From a checkpoint of a small transformer trained on Wikipedia.
Size: width 448, 7 heads of 64, MLP 1216 GeGLU.
Architecture: RMSNorm before each block, rotary positions, untied embeddings.
Training: 585M tokens, 8931 steps.
Each number is 128 + 24 x the weight over its row's rms, rounded and kept within 0 to 255. Layers, rows and columns count from 0. The size above them is the row's rms in percent of the matrix's.

# layer 2 MLP down (transposed), 1216x448, rms 0.0542, rows 683-692, columns 224-335
size [103  98 100 102  94  96 104  95 102 104]
[[147  94 104 197  92 111 133 163 125 121 128 118  84 147 112 145 119 120 152 160 149 100 138 125 140 133 105 112 149 122 139 121 123 113 132 112 118 138 110 127 129 149 114 130 188  97 144 142 110 163 164 150 104 134 106 119  97 106  99 138 118 118 120 172 149 177 190 124  94 115 103 134 121 129 132 107 103 142 125 139 123 149 136 121 138 151 110  70 155 111 138 115 156 117  99 111 147 145 152 108 118 139 177 121 145 169 133 129  91 167 127 134]
 [132 133 160  86 130 104  78 180 129 116  92 102 141 153 171  88 118 120 135 113 147 130 105 152 146 115 147 127 105 163 122 149 131 109 134 128 156 163 103 116 100  87 106 128 120  93 151 138 108 148 148 112 157 127  89 144 136 130  85 120  72 114 170 143 119 155 120 160 108 118 128 126 101 128  99  91 114 114 133  95 121 110 130 142 123 117  89 112 147 141 147 129 143 101 116 121 129 117 141 119  94 167 128 110 104 150 174 176 115 147 153 143]
 [177 151 162 126 155 147  87  96 153 138 138 151 116 128 137 147 123 165 124 142 169 118 138 123 106 155 123 159 123 124 136 144  88  90 138 140 150 109 133 111 111 103 113 126 153 167 114 142 160 129 142 131 136 130 156 110 164 132 133 140 134 127 119 145  94 160 112 131 148 138  97 124 131 159 144  86 118 111 113 135 140 170 125 130 142 103 163  89 124  76 130 137 112 114  99 136 108 162  97 121 143 111  87 108 111 139 117 119 179 101 118 109]
 [147 127 133 166 102 125 125 139 136 152 132 142 112 133 163 118 159 165 135 151 129 101  91  49 172 114 151 103  97 154 109 105 143 126  98 134 134 138 148 117 150 153  69 140 127 110 112 127 125 106 127 109 154 115 109 150 162 164 167 171 180 149 103 162 142 149 140 112 139 124 116 130 114  68 137 149 129  99 108 107 113 158 102 103 144 145 110 142 158 133 114 123 135 139 102 128 139  83 101 112 136 135 127 105 137 147 162 156 109 169 157 138]
 [149 152 135 126  95 130 114 127 148 135 141 145 161 177 157 130 123 111 158 139 159 101  95 140 175 144 106 124 174  93 145 173 115 140 127 156 122 146 165 127 123 120 148 157  98 127 102 113 155  67 156 132  98 157 127  97  99 168 178 121 141  95 136  91 142 126 177 145 140 111 130 139 181 113 143 139 129 158 135 194  68 144 127 108 150 103 106  92 128 137 151 109 141 108 128 136 157 118  89 140 124  88 136 135 103  97 136 166  95 148 145 138]
 [128  82 110 154 164 105 158 119 156 126  99 119 169 142 140 116 126 126 154 128 139 104 142 114 115 140 113 173 126  87 151  94 130 153 108 111  78 126  86 146  95 122 123 132 183 155 120 129 103 137  89 150 106  88 112 164 140  96  56 140 161 143  87 166 149 191 131 104 160 141 117  80 111 132 132 117 120 113 135 135 137 112 157 107 124 143 107 157 119 101  90 124 138  87 144 155 122 141 117 127 123 109 153 141 105 157 139 135 115 126  88 167]
 [112 163 112 166 162 157 121 101 154 132 123 105 178 154 145 118 150  88  55 150 110 143 140 134 129 133 126 137 144 124 111 134 164  80 119 144 129 150 123 139 143 128 150  49 123 107 140 161 100 119 117 121 140 106 123 122  99 122 126 135 116  92  79 144  98 120 138 158 175 146 105 162 111 124 120 121 146 171 157 145 146 104 142 130 104 145 124 134 147 124  95 127 124 123 111 143 124 165 113 144 123 128 138 128 109 113 111 158 113 140 104 135]
 [129 162 106 101 150 131 145 108 127 152 138 143 167 137 131 120 110 106 134 107 114 118 136  97  84  78 141 121 154 138 137 112 126 101 115 168  88 103 101 148 154 114 103 126 113 133 110 120 110 120 112 100 167 154 139 179 148 165 134 139 203 131  99 133 120 104 140 119 153 126 155 154 122 160 117 111 116 121 163 151 140 122 163 112 152 164 105 138 131  78 159 162  85 151  98 136 138 151 161 145 139 147 124 133 104 137 158 115 176  82 123 106]
 [105 104 157 160 118 130  96 136 119 132  96 124 116 128 129  90 180 109 152 142 146 144 148 130 101 105 160 110 145 135 117 141 171 119 153 142 116 129 118 115 102 128 100 121 142 109 114 157 139 101 112 165  98 177 129 119 139 150 166 186 181 122 126 119 130 122 110 135 114 123 135 118 148 142 125 112  96 111 144 101 105 127 175 144 160 137 126 119 189 137 144 173 152 125 111 120 126  81 115 122 128 141 102 167 115 113 153 141 104 115 147 137]
 [120 103 156 127 146 181 122 108 130 128 148 133  89 124 126 141 107 158 157 144 107  73 146 168 121 107 108 134 102 118 156 137 134 178 110 118  98 114 114 145 141 123 136 106 108  82 123 152 134 128 166 161 163 156 114 149 140 106 117  97  86 114  90 130 106 118 160 105 140 169 121 102  98 136 137 122 143 106 112  94 146 109 140 130 117 151 150 110 120 121 103 129 168 112 102 156 148 168  89 142 135 140 135 165 109 145 108 139 124 124 118 101]]
# layer 2 MLP gate, 1216x448, rms 0.0934, rows 684-693, columns 224-335
size [101  97 100  94 102 104  96 102 100  97]
[[125 138 119 110  96 150 135 114 129 104 162 121 137  98 156 151 132 136 121 130 140 113 167 129 101  54 119 155 146 144 173 137 104 143  85  92 104 130 101  64 122 112 120 141 126 165 151  82 114 142 135 175  96 132 159 121 150 189  88 126 121 118  88  95 144 120 161  96 124 112 123 135  91 117  92 112 120 140  91 161  98 157 126 134 127 151 142 127 113 156 149 142 120 124 125 173 140 119 123 127 114 108 169  62 150 113 124 123 106 108 170 106]
 [ 77 107 126  93 132 181 136 114 146 140  90 194 161 163 127 134 124 114 132 117 116 168 148 129 159 130 139 148 166  87  88 160 150 130 155 111 141 109 154 140 162 112 126 110 128 123 121 100 140 149 132 148 122 118 128 163 126 122 100 143 150 136 160  89 142 149 176  76 126 144 168 178 115 146 120 136 148 157 150 142 152 133 137 130 135 119 100 103 126 148 146 137 102 116 120 153 133  94 115 110 118  91 154 111 147 136 145 143 147 159 150 150]
 [ 87 127 136 134 126 111 137 121 130 136 177 173 104 127 116 121 110 103 127 132 136 107  70 105 157 110 126  98 111 128 137  90 123 150 105 150 149 123  92 107 122 154 139 138 140 108 108 122 134  67 161 137 137  88 117 137 144 145 146 168 106 102 136 178 117  88  80 118 113  83 107 144 121 154 133 154 187  82 153  83 116 143 128 148  92 138 127 163 172  97 136 123 149 141 117 111 131  96 104 147 132 131 128 143 129 150  96 135 136 151  99 165]
 [156 131  93 119 122 133 132  97 143 181 124 132 123 132 133 145 135 145 152 141 146 168 144 110 101 182 168 111 163 121 161 144 119  70 160 108 104 101 151  80 113 101 163 102 101 157 116 130 157 158 124 160 123 186 131 104 143 112 130  97 144 109 126 141 108 124 129 154 116 131 122 146 113 133 133 101 169 129  91 132 129  68 121  98 118  90 110 152 148 156 159 107 140 137 148 193 164 125 124 141 110 132 126 105 114 109 112 146 135 171 161 117]
 [126 168 109 139 130  80 111 148 162 130 159 139 163 108 147 105 146 163 140 102 135 114 134 124 106 115 122 173 190 130 124 104 131 163  98 116 118  99 151 150 124 157 110 161 128 136 141 117 114 137 110 132 132 114 137 143 136 101 100 145 135 102 137 162 102 156 151 114 153 123 125 138 129 149 106 126 120 120 126 101 103 133 132 138 127 125  96 137 144 140 126 106 125 105 123 105 188 146 123 151  77 102 141 152 124 119 144 155 118 145 162  92]
 [124 122 142 123 131 182 139 111 138  87 108 135 120 129  90 103 113 135 145  90 139 121 138 143 106 135 126 131 139 157 164  91 120 138 125 154 147 166 123 134 164 141 152 119 107 136 139 102  90 165  92  97 137 149 102 118 130 114 172 115 133 116 145  94 134 108 102 136 107 144 121 180 138  99 116 130 119 128 128 138 138 126  91 124 149 148 140 136  75 133 162 149 162 110 109 133 123 111 140 153 130 108 146 154 145 126 123 104  99 134 126 109]
 [111 116 153 138 116 146 125 118 112 144  89 142 126  94 140 136 129 136 130  99 118 102 155 143 141 112 176 150 144 155 144 115 165 154 148 156 167 125 157 141  73 138  98 121 155 143 131 105  96 148 126 127 124  96 115 138  91 105 124 153 150  75  94 131 152 103 151 150 138 151 125 125 119  87  81 154  89  91 142 137  93  87  95 107 110 159 156 139 153 149 149 101 119 138 114 139 140 109 134 151 120 121 126 120 181 146 123 118 161 149 115 122]
 [122 152 145 126  86 119 154 130 156 133 128 140 104 138  91 134 146 148 136 125 121 126 162 129  84 139 140 152  96 132 174 118  90 150 141 157 132 158 110 120 140 128 131 145 114 187 111 111 139 134 138 111  91 102 145 162 148 124 113 128 117 118 140 117 187 145 121  86 130  87 129 167 113 114 127 147 163 104 101 115 130  69 169 128 121 138 162 150 104 131 111 102 128  79 136 155 156 106 123 152 155  98 110 128 167 133 128 152 154 149 103 121]
 [131 100 139 177 133 132 160 143 138 152 166 114 125 124 141 134 161 151 108 145 114 116 134 122 133 111 134 135 124  98 118 133 155 134 109 138 116 147 151 163 135 118 143 131 150 120  97 132 147 115 123 169 116 112 137 188 135 118 158  83  95 152 110 141 176 117 146 177 104 117 107 129 129 102 101  90 118 148 146 120 109 129 131 168 163 132 113 159 121 134  93 101 139 143  95 122 160 134 140  95 153  95 117 120 140 129 108 136 132  37 109 132]
 [138 117  84 111 123  96 133 106  97 125  83 129 108 104 106 148 105 139  93 132 148 114 133 115 123 121 132  88 186 166 163 123 118 144 156 138 159 132 117 157 114 166 101 133 113 134 137 119 114 141 131 126 122 148 164 131 153 118 144 142 132 117 137 119 137 137 113 147 119  94 166 124  83 136 159 148 114 117 132  98 107 145 153 117 120 102  84 140 100 110 169  89 124 119  91 103 146 119 152 152 113  98 139 131 103  99 126 160 115 129 135 154]]
# layer 2 MLP up, 1216x448, rms 0.0969, rows 684-692, columns 224-335
size [ 92  96  99  90  91 105  91  97 102]
[[142 137 144 136 116 144 140 119 125 111 160 123  82 105 149 138 110 129 163 125 149 150 166 108 151  79 152 110 152 134 120 107 110  76  75  97 146  98 111  97 130 126  98 119 132 154 161  87 138 156 133 174  97  90 167 103 185 142 118 119 131 109 162  91 133 153 131 115 153 133 115 145  99 136 103 141 145 143 118 147  90 150 145 121 102 121 114 125 112 161 165 167 127  99  97 147 129 140 138 170  86 112 145 111 126 142 106 140 114 122 185 117]
 [175 123 114 116 147 134 129 117 153 142 121 143 147 143 125 143 110 111 134 161 146 130 103 133 114 145 171 185 133 131 145 141  82 132 119 147 124 117  47 155 120 129 127 135 115 143 136 176 147 109 139 144 144 150 135 109 154 114 145 125 105 112 143 144 102 176 135 120 145 148 127 116 125 162 133  91 131  87 108  86 155  86  67 152  83 167 162 126 126 176 147 122 123 169 129  92 135 133 115 143 143 121 127 126 102 125 109 114 144 132 127 118]
 [128  99 120 104 109 107 168 152 107 144 106  96 103 162 107 126 140 138 147 115  94 132 110 130 123 128 102 150 170 133 102 120 112 171 129 175 105  91 186 165 151  99  85 123 150 164 116 157 114 120 110 106 133 128 125 138 130 108 148 133 124  91 129 108 161 150 125 128 153 134 154 133 139 116 118 144 134 161  88 115 143  93 117 103 101 119 145 130 142 132 131 119 119 140 103 104 141 104 130 109 148 132 108 132 111 136 121 173 155  94 123  96]
 [131 140 112 134 118 142 158 154 148 101 115 144 124 125 187  87 130 129 132 117 109 100 137 113 131 153 185 148 177 111 145 159 149 109 155 131 114 138 145 111 123 114 141 130 159 117 110 176 134 137 131 114 137 116 142 110 106 140 139  71  83 107 129 112 135 109 110 129 110 115 137 129 141 139 114 117 102 113  94 127 161  92 120 122 115 109  73 171 166  97 142 150 162 127 117 136 190 122 127 133  99  72 130 118 110 132 113 159 106 173  97  89]
 [155 150 159 127 116 146 108 113 154  91  92 152 173 109 106 137  95 136 114 120 105 118 104 166 108 122  71 157 138  81 140 153 114 159  96 109 111 119 101 136 123 112 130 139 113 128 114 123 114 158 143 137  95 105  95 105 163 148  89 124 143 138 131 144 125 139 128 132 102 116 127 147 109 160 122 143 171 134 127 138 131 118 150 134 114 160 129  88 135 140 121  95 139 108 115 106 147 107  97 135 122 119 122 125 119  92 110 155  97 131 145  91]
 [ 88 140 119 113 130 134 129 136 179 123 128 132 130 162 150 127 118 117 168 138  93 147 124 152 133 139 125 135 117 105 100  98 132 152 129 139  93 133 118 120 119  95 100 105 141 110 151 138 152 123 146 146  94 169  93 138 143  90 154 114 101 168 128 146  80  99 114 108 100 110 168  97 108 158 141 132 130 112 175 122  95 155 126 130  74 136 145 132  97 147 124 154 128 131 149 123 135 152 106 117 126 126 136 157 139 134 165 118 132 104 169 137]
 [100 149 156 113 160 129 131 112 166 124  89 113 146 148 112 159 149 112 193 134 114 100 137 152  87 115 126 123 110 121 124 133  82 115  80 141  61 140 164  90  96 141 125 131 116 131 133 131 139 115 158 112 160 127  88  69 121 134 151 158 125  97 121 112 145 129 121  90 135 105  91 112 116 187 138 152 162 140 106 134 126 164 134 122 132 129 131 108 120 130 169 159 141 110 132  91 150 172 133 116  98 117 155  91 102 108 122 139 135 127 155 178]
 [122 114 164 124 121  96 118 133 132 118 106  96 137 111 149 112 124 104  97 152 119 121  88 102 130 106 109 125 111  91 140 164 115 107  98 140 105 135 134 171 131 116 175 134 124 103 149 144 134 132 153 139 119 168 169 138 117 153 123 122 105 159  71 163 110 158  97 134 150 164 119 110  83 118 164  63 127 161 112 110  88 117 129 139 141 146 124 114  93 152 149 186 116 120 147 142 136 142 164 135 123 117 156 146 121 170 155 140 140 100 147 132]
 [107 126 167 146 108 108 141 142 150 143 146 128 146 111 125 147  99 149  95 149 140 154 186  91 138 126 169 126 134 137 154  99 164 125 168 145 108 112 115 130 150 124 127 140 158 121 102 101 114  90  91 105 103 146 124 127 151 124 108 131 177 165 116 116 118 193 126 138 117 128 108 128 140 124 133 125 156 109 109  86 147 114 105 149 114 121 144 168 120 150 132 115 124 155 122 128 133 178 128  79 148 124  72  94 150 170 141 105 112 107 135 149]]